Part of a small language model's weights.
Size: 11 layers, 12 heads of 64, vocabulary 16384, 90.1M parameters.
Each number is 128 + 24 x the weight over its row's rms, rounded and kept within 0 to 255. Layers, rows and columns count from 0. Numbers have three digits each. The size before them is the row's rms in percent of the matrix's.

# layer 6 MLP down (transposed), 2304x768, rms 0.0442, rows 2060-2093, columns 192-287
086:163162112098118140106144104127124120117155075154101165166172094082138176162125123140122151107157143160111170180123158136115161160122143113142125140153139126101119158139119058125162125132151144077139107140138140177113114138149115128145111119144104147148142148100101121137109115070089070103
096:135189132132139141117144104095144122101157113153139137110119138127162117124138169101116155156100084150118141097122125135101100130118142112115081096115097106111110106103130116145128166148155097120148166122124179149127121164172144140157115102131143130135108116144105135095121128144117127130
090:152126125150107179150145140175114168094089101120069128151152127116160107146099142115121098138155116117167146121073130172101090104134159162108125126129099088148140127136113114129160102092144130131152139109115138131156149138149093121162108106127121120102119155172137106141119131109084147114
099:116161134092104109085163129141124116175149133163152159153121153102155068150147141090120119122171148125099150149113136102098113118105148169127135094114111125100169113126160108090124080134124136119132112139100107090131119126131116141148110133093151105128125157135154154135128102123104109139
093:106069113152116087147159150147161079091150141131117127144123151188132156109122140180111142145140158130076153153142123096123085175135121151102120140063105173100107094091138142132154135146116091132117079092110090145114129109169163124124113138140120132134132131160130085143150106126105102117
095:148108119119208091119133115142168096187121085130133105144129137144135142139120131121123145139168139092171147139088151162133098131140124161150116136115072115159111120085150097127151126103131131102183074155134124088136132139146146098119116128147141121141162158151141170166100089170162154124
121:113096117128071147118147098153114148121102139190165075086128104089128144119105152107099129119140129120132085126116058151094172135100147156120157137128140175090115126109140124113133124120135116118118130151149097085130123145130141076111123092148113112132127113125120123117088110147103081118
096:145125127130131133145109082126126133133135155106128115098168134098138116122149149133096088130126092149121124087156134144152124101104186176101142123147090139154118072106129149157126101128138130097097129146089090147107115119122121116164106141092143161131129082060090039102113112133122168168
103:094127107101140157133103164114123174096089126107100140147134130102108130148133118144157118120138084105127115090127119146169136139069123131179119126079149128108112130132111112128160117097118118099183123116110127144145090144143134117093083120123159173103141103105111118122112103153178101060
084:171120102127098139118121126179134077130162144124119101056092101126166106113149132106130145158190110087167114122094099129121153158101116098086170135122141137151113109100106126108141150131096169126138113107111153092119106160129126126146170144110134135131120110112137145119189110122146117108
097:092113131134161102137138119107115145110134091136131170133129119123129093134101125138096133147134112160116104135162118097133098085115158129147125116104118130086097120145138130167101134138108092137124132137150176167166157157052117128130148133164124133102150145158157165151147099161079103161
107:162131130064123114163117085094142114129113120178092144129119178157133123180108163119111134111147131162127152165128106115149139096124120115099104104172066089133136145161073126144133150070106156112143169094112138163096127142114135153164109130144115142142104118115133150171142128143117143118
104:118168112127113137141147137121132139101103098135119146118048121155125083139119124160165153127108146118152132129107125159115103082128189114126092099144114110180091145133137153076143176126128124140117130092141101102125127095136101173124104177120159149145126131107141131132155129150122137105
100:102140161116134132133101136122099093123168142140128120114162148172103086131132119138090152143139148092134057138134111108102074145142129149107136151132122112131121130125149132115130114096130120129135122161151122112156123114137096123134186144166113096133136124135165154138122109144088158103
094:151139134121144107115140149134100113134146149154142121093160114149096148140149118094149128147138155162108104136133107072140121140128128141094111103130100103111145127151122119125104153090133102139119142096162152132161140169142118118133142082139094132116138141133152118151140135107146086134
094:105124155131079103129142104117166100109147160105126117138124122107129142096131118087154166134133127122115140169164098148104147119136104152101119115165111114144096105108152144130096108102143128170081146092120153185100123139130142118149104134111158137121137130137106150124156160134121168098
096:123168109106155123114118104149108148155130121166137139126123117141110146114158123134158098109147145137126149118139154087106117122067116122152103105091131112068138138120139149155121141125136155156132078150139129143139132118120112115153116137122151111120129100168122125121146131093128096086
100:130149147149143146160198139126166168141149126160146064129120135160137134122155123098116162152174117142119137131118115122106112131128141128145121132147130127086110114122120116172122149141147157146150123129178138145103118117134137072122096132121153135118147136143144137131142133119110105178
106:150110117164129206129125165100132134182085119133151121112128099126132123077119143104169124121167170108166131144109170154110144139162116136076113132116113112168079131149128135096103115167093121118090131082135112120134133131111105154164102136169116141114139129143131099157121168097152108164
097:098124152089113132134135109117135099142172136113127155117138095108127125121131128111126104148138091167127142120123168113113124111171107128059128133184145120124099120162106094151124124145152098112066110127141136120098118144116138126109125117157119132118104128126058129142125090164129147165
108:103131147138102127123145099102138178089112134103085173127138113136130091130110129120106158102163139139143148123168142092144132105167124112092155106111103150160113130151138112125126151156146120144134112136096125141152153098125091137128089121138115118138125096111118132131156120117110158129
109:165130131147123085130126120131096144135128153126110130149149109131097160157095101098151131106130136114129161092159150139144101113120131119190157134146127123120162110147092105139118149156114181167129115115107093145097144095111090122134119063090094123104115136143140138104136160117134122120
101:148119156118125064121115131107118161145122142130126098128173128135159115138141130114144127113146118140135127134132123126126122132129144125132131132150182104143131129100133147134139132139108106100052099127135125102132072076128121161104124114151100152103120126139130146131130150157097068148
097:138106178145142121142092159169126162131110151123121121085083110148151119158121114100085128121150137114149158109093121099095062145147162171132168139108128179120114107133107132129114061136146131145123128109147119141092121074153121150148138128145134150127104130109102173138129091140115107145
103:131150148074090111144095116109164127120129120159159119129115111133137127090156140144146172143104136122155152105156112118118119074115113113148116174141095160138149108118104135136175143119111113138105154055107102122137155141077156133175188121136132143146098156164148159152082115099201109150
093:146049151111143129138176108126183071080145097167136104111103152142083108115135130116128150128136157119138135121127136158143092077175172154111151142139116123081145119119141165130102095141075099098110104130137119107116096141176140104138145173133127146152110170120192128133162137137140169128
092:126102131141183167136099138134154150168121121117091173136127099077095151109146132091121148167127142128098141110174148174146159131111126152126109122157121060131118171158138113106153079142165114084122109162092122139077139107114126080105120149143123145099142149110209108140087163116152134123
093:122105118148139142117157167138122150156160109131110076121131093094152112090159102166122126200128127131132092101130119171159115103121133106167117133172142106110098179105088157094077103170135132134156116097131087112129144166133155122126123151097159161088109156116118130109113099138108121171
101:119172179115115129181095099165100156118110135115139142112105134146144139135172134096134116143151158132106134122143102114158104115156104129161158148100144153146084124145141104130155130143153118134127117111123092167151152164122090121102115109113122099106158102050112132123070135133131115086
105:131097150086149090122151152103104206169145140099097108154138097134158134084151126112124092105156154133161117106129135105082139143189091096151130151128139128191131141137114115127119150127167137121179118134120098130129071129135141114125155161156117130139121108059119142152126130125118091132
096:145088163130094120151168131113115149083136110141182144134179107104094097132114132128105129112123113096134125132129138123120121086053102143090139127100138124126147098136125181076090107107201113123140138107177121132158107163101109107092123108122073105126104154132104130120125152140134147130
107:113150116099111114169137086128117148149103098065106142135112089144146151152124129114134122138188139125132147097129067088111106114112150149088112121145097158183161108114112134117133133156129137154176136139128112117131117172112129137141101151135145136113152131117134137128104073148132137119
101:078133099145112106169119078123140126132111135132068121146112135148137141137150070064105147143125125184173123161121131076172135161110103140129106094160096103160124125128098114137130133095149095156065156095110127095143185092115156109153153170133131136136071115108154114106128151147106090069
117:137152129103139132134104082158158132136138143152124133129102128086116084109164146114128121130108135168144105066097132173094159153172128122105147099101106152167105146122146155171141146081126162124138120127115110119162112113131107147116128138175142154117135132102129154140131129158129136177
# layer 6 MLP up, 2304x768, rms 0.0588, rows 2061-2094, columns 192-287
101:104176091137164170111132111125148096118095145153100112084119124151094113115135115155166117157108134120152100125136126129127137140090125137120118124146116127134112150083071167121120126156156142126113123129139139132141119150119178124120137133172133140103091120083121137120082154137135093138
088:128151121191162143151168110144134105111149162111165125121121115118184138113147120117164105132122118139148129127146122130140085139104066119170119134135133175108155127138144118155113146119120193115135153120094112108098115120135118108103123138138146109146150099155138123144095107140150169135
101:083121108160138110152137171111096149117125127174120129111142163099144135196157124140135148085178154120119091130127123112109129128134138127123147136091119112145125154120173147144139122106140123148112127156150118091115156115140116188144171133123127110112109175168107145113162090129120134152
099:162143132097148136143136180125151124103124079117106118130080141124136100162143121118159106159099113150140135166096144114116140154143104077120150108098158125121142107141154136134065135150175111114133129122113147123135111113182139177152144168100076127177135171115094139148092138143102113175
098:113153112154127173118146132119152109200160131095141082104118161108145160086135121100099165120104141130147140129069100125118154091118171153099101132146145143133121122142145113105118126132134126131156090157142130135107153128153153138155145134118084140138143124134089102146108068115127099124
125:166137108130130133176142084132095159093136132120115125102126174129116097081146121137139176149136157132130118106110136143140106107159127136114101153134128150117143123119110154115127070129118127098109068082161068131126163102146085166119153133128102095083132110124132130102092114080094114106
099:156141134160125126116124124119117166124126112083149119125148103108137129148121164128124144154174108171119128173157124134131111119124166144146133123149100132105126105110129111110115131111153075142102147116130135122145151136104120163152166142139126088148128104124112072126095142133144133119
099:161141099139162135120118119130152134117118098086107112093149144157160107095153079118130132115196169141106128126123165108157075145112105110136135146140111118120131143133134113118115114109139134119096113156141135154136097125152135133105151129151129081102082078129117154123115173138129140102
087:158123118147159130138150128115104126168149117135125136135145161123153110120162114150137079166132132174168112119134089148139140129140103117108089142122110148107113181119168102113122119079150149098129114147179164129134135111123099111104101137119107112113168130105143114115134140183164140152
093:161174163173118137126148083116136170113101136115156119145069111145109115148113098131094117147105140104156139125136122053147144096091161115132120122107147104110139110134129125095145153138079151100162149139115104114087120160105103107124150133149162129142141098114156127109129134143139139171
104:083172127104178122125124153116105094103124148122085124148143129128160068138115147143131132118118170107123155123153166131146098100145139119154113144106142123103128135101147104095144124131122095083112098085131161123101134134144122193120173088122148132117131109138112136095131107073130156113
101:144130076132110108142116146088183154143156133114131147128184138113141112095140099113094169153058116095134136110112120145149111086126144106119187102141158097162090182147190118145125169129135162108125143142120142151094137122108116124114130112128187149140164156125121121153137150115099112147
099:096108170167130101126108142095163149166125145119063125062147158129121086169149155131097115098138142137125123122105169101118085118134135104115132150136138145126115088151100100091117092143102131170114119120085101070150137146137054113154172096113106081150131128153127166105142102102119108157
095:143136153147131104099119134144116158118110122170162163098115133165097105155097112135142132129094104102161100147119123125080129100114092134143094105157093141106139117117100155083137111138171161143125149124113123089148127162144091091075139129122104152112118115108096110135135124194142115132
096:163132110138134123099104119130092152107143140149101106097111137125126122145171150124143164123083131114126121141121081109126153121093108092123136115080087166104127132156140143159134107122159160121104083106111140134068144139096136105091131128147163118128106180109140119121123101153094114075
095:130124144080142170149093129116146119112133129122148153152122111164085125148121148165121160158111171160098128111115131128156103161102104121134164096113134143118119149140143089158111080095114159140106125134145131121142108143115122125154136084125141093187081112157086141119132111141124099155
089:117153133132125098150116149145119109107135141091104119127138115128136076141129111186083139136169161195146087160133126134146134160167139145123106107117133092153165067134099087108129135133162137139143147116120143145126157144095130178148134092180112144139115148102114129157114106134134109129
097:167092135100092142111118108157112140147136149154144127116169111138152133131156106136138129144115160130167128144107137146082146157130139133131135084153159126108103112139157107091141125091092158108092138106118147105176090164145132130133141160103141180141099105134082088150124118143111139124
105:117094144121101143115133130122112091123092118089103106128104116138155144159109117124089129124134145151173127093114134114139128151110122163098154113131121157117086132138119140140156137117141107170115081153097158115123091135129122148145126141102147069133095147164102157125094121116098152126
103:139169121131136116093135156164080140136146160058195148124085133105113130147139132148090142097147091122105158116130141088132104142138114128082130112125127143092121073149132114135146098138108115096133127131112124111136107128153129119114145102092124123106109122145156109133122110144125143125
105:179145135155122134071114104109115146132123148111140102132133104111144138130101105142146105116116105161133106146149126129120061118144177124158121115100123127166139130149110130135101159152132123166099135108152150152109145178106113079136138120089118129137144115169157125127091134117143115130
100:127133086137140169130155144129156155137094077125134084093143117089155101152105142152138148099113134098102132142172098173164096116126115111141137133111145128121140151130121092159105090127129119133125156148128124117165095138129109122093112132152118116116129148122159130121108100130125140104
097:158067136133158133118126124138140110114121137126130134075104115168149127082095124128113149136127144098163117135096144147094130122160100131149170107060122154118148077109143136123125124113106146113141113123085138150100150132209090152168110135138115080093102126134080105063093082101158123160
113:145135110145133100097153121128131101152098151109160161113115110148146117163119137127135165127124139175169131096093144138076105143126087113112138150121139132159125133144121149132154141132095129082123126097125121126083147159141109128152171145154126115134115097127086138165057187173195104133
089:125120137155174105135116112126110174121147093135117128123125133085117104117116122166167122145144156164124109131108170131124127109161137115120124123136128147102120065145106118097158134151136136101093091135127087122112135093107185134157145118150098146146109125121102113134087115111115108157
094:138133129129127091127135106150152116162136144154089169122154169128144120151160117158115126150133095107162094093140124150129112151134130140104157088127126125087118084114124096130135124141142106109092112099106160102080142160123116103166114165121117139096125129093168133109123083154136090168
090:120171145133132109116154136148077167167140150136171145141113115172128076121131115100135076131128143135143128135112107114142081112159148101105126174159153158091113137145144152115134101113192123101106114142150150161134114092149108113105156150111116169124094111140127107136124146167137145083
093:132153119144119130109083120103160100113129153126127140131145142125159102114138131134175083124137132130116104132110103151134116133129133116135138114115093088111136109145109142115136106167123115124119118104124139120157147148163130127111162141161139113090147149123130120168144104121124137134
095:140118136124115095171112128181140137214123137147107105142096171127118097105171116125139143128126111161086128127132159112100170126101125136114102215125140101091169072136151122125124098111110123118129149154146150164089087092155139153143155154141091141142137108086156134098102103134109138085
099:129115137076146179152158129156114154136135126095145109127139146143117093109213126125155129125069124140104120056144136140087112161150134170135140142158135164145133142099111097133102131120150140145101146091139136097165121109124109128113142145129126122155132119102106089123171118127084108115
101:125144075190071122186189142141154113161122140096154140109102120125125138165160151134124105138122080119142132085111096131128127134135111145110129099132139144135094115121104092120161134154122119147135146168142162123088115134151145120104141097137152086174156124113105148130137147161099117130
101:115121141099124145141124130117127140153135101152145091112132173151108143130147141153134066155138128077120098160112127119154139159129143140126098123124103172139146152122082138167128083075115124124115131140144119112112108174116134131151114132126117095151124106143132156091137135125164111103
109:107159094098149138136139128202152134160128127109167127131120125128164100105163139118098162148117122135116106124167126132114148171188101084129118108123100113113163128159118181157141119121149098124171131058143119140175104151124115136124120114142073097115157121163131144145115171098125124116
089:128137093127143161157156125132141070162096147128121105146145191154126166105138064122113116145095116106161135136111125094152110122133129155117137096113140083135143116111133097209083137132141106142136118114162141183111143097130152090133155140164141118099116093130111115151115089157123126137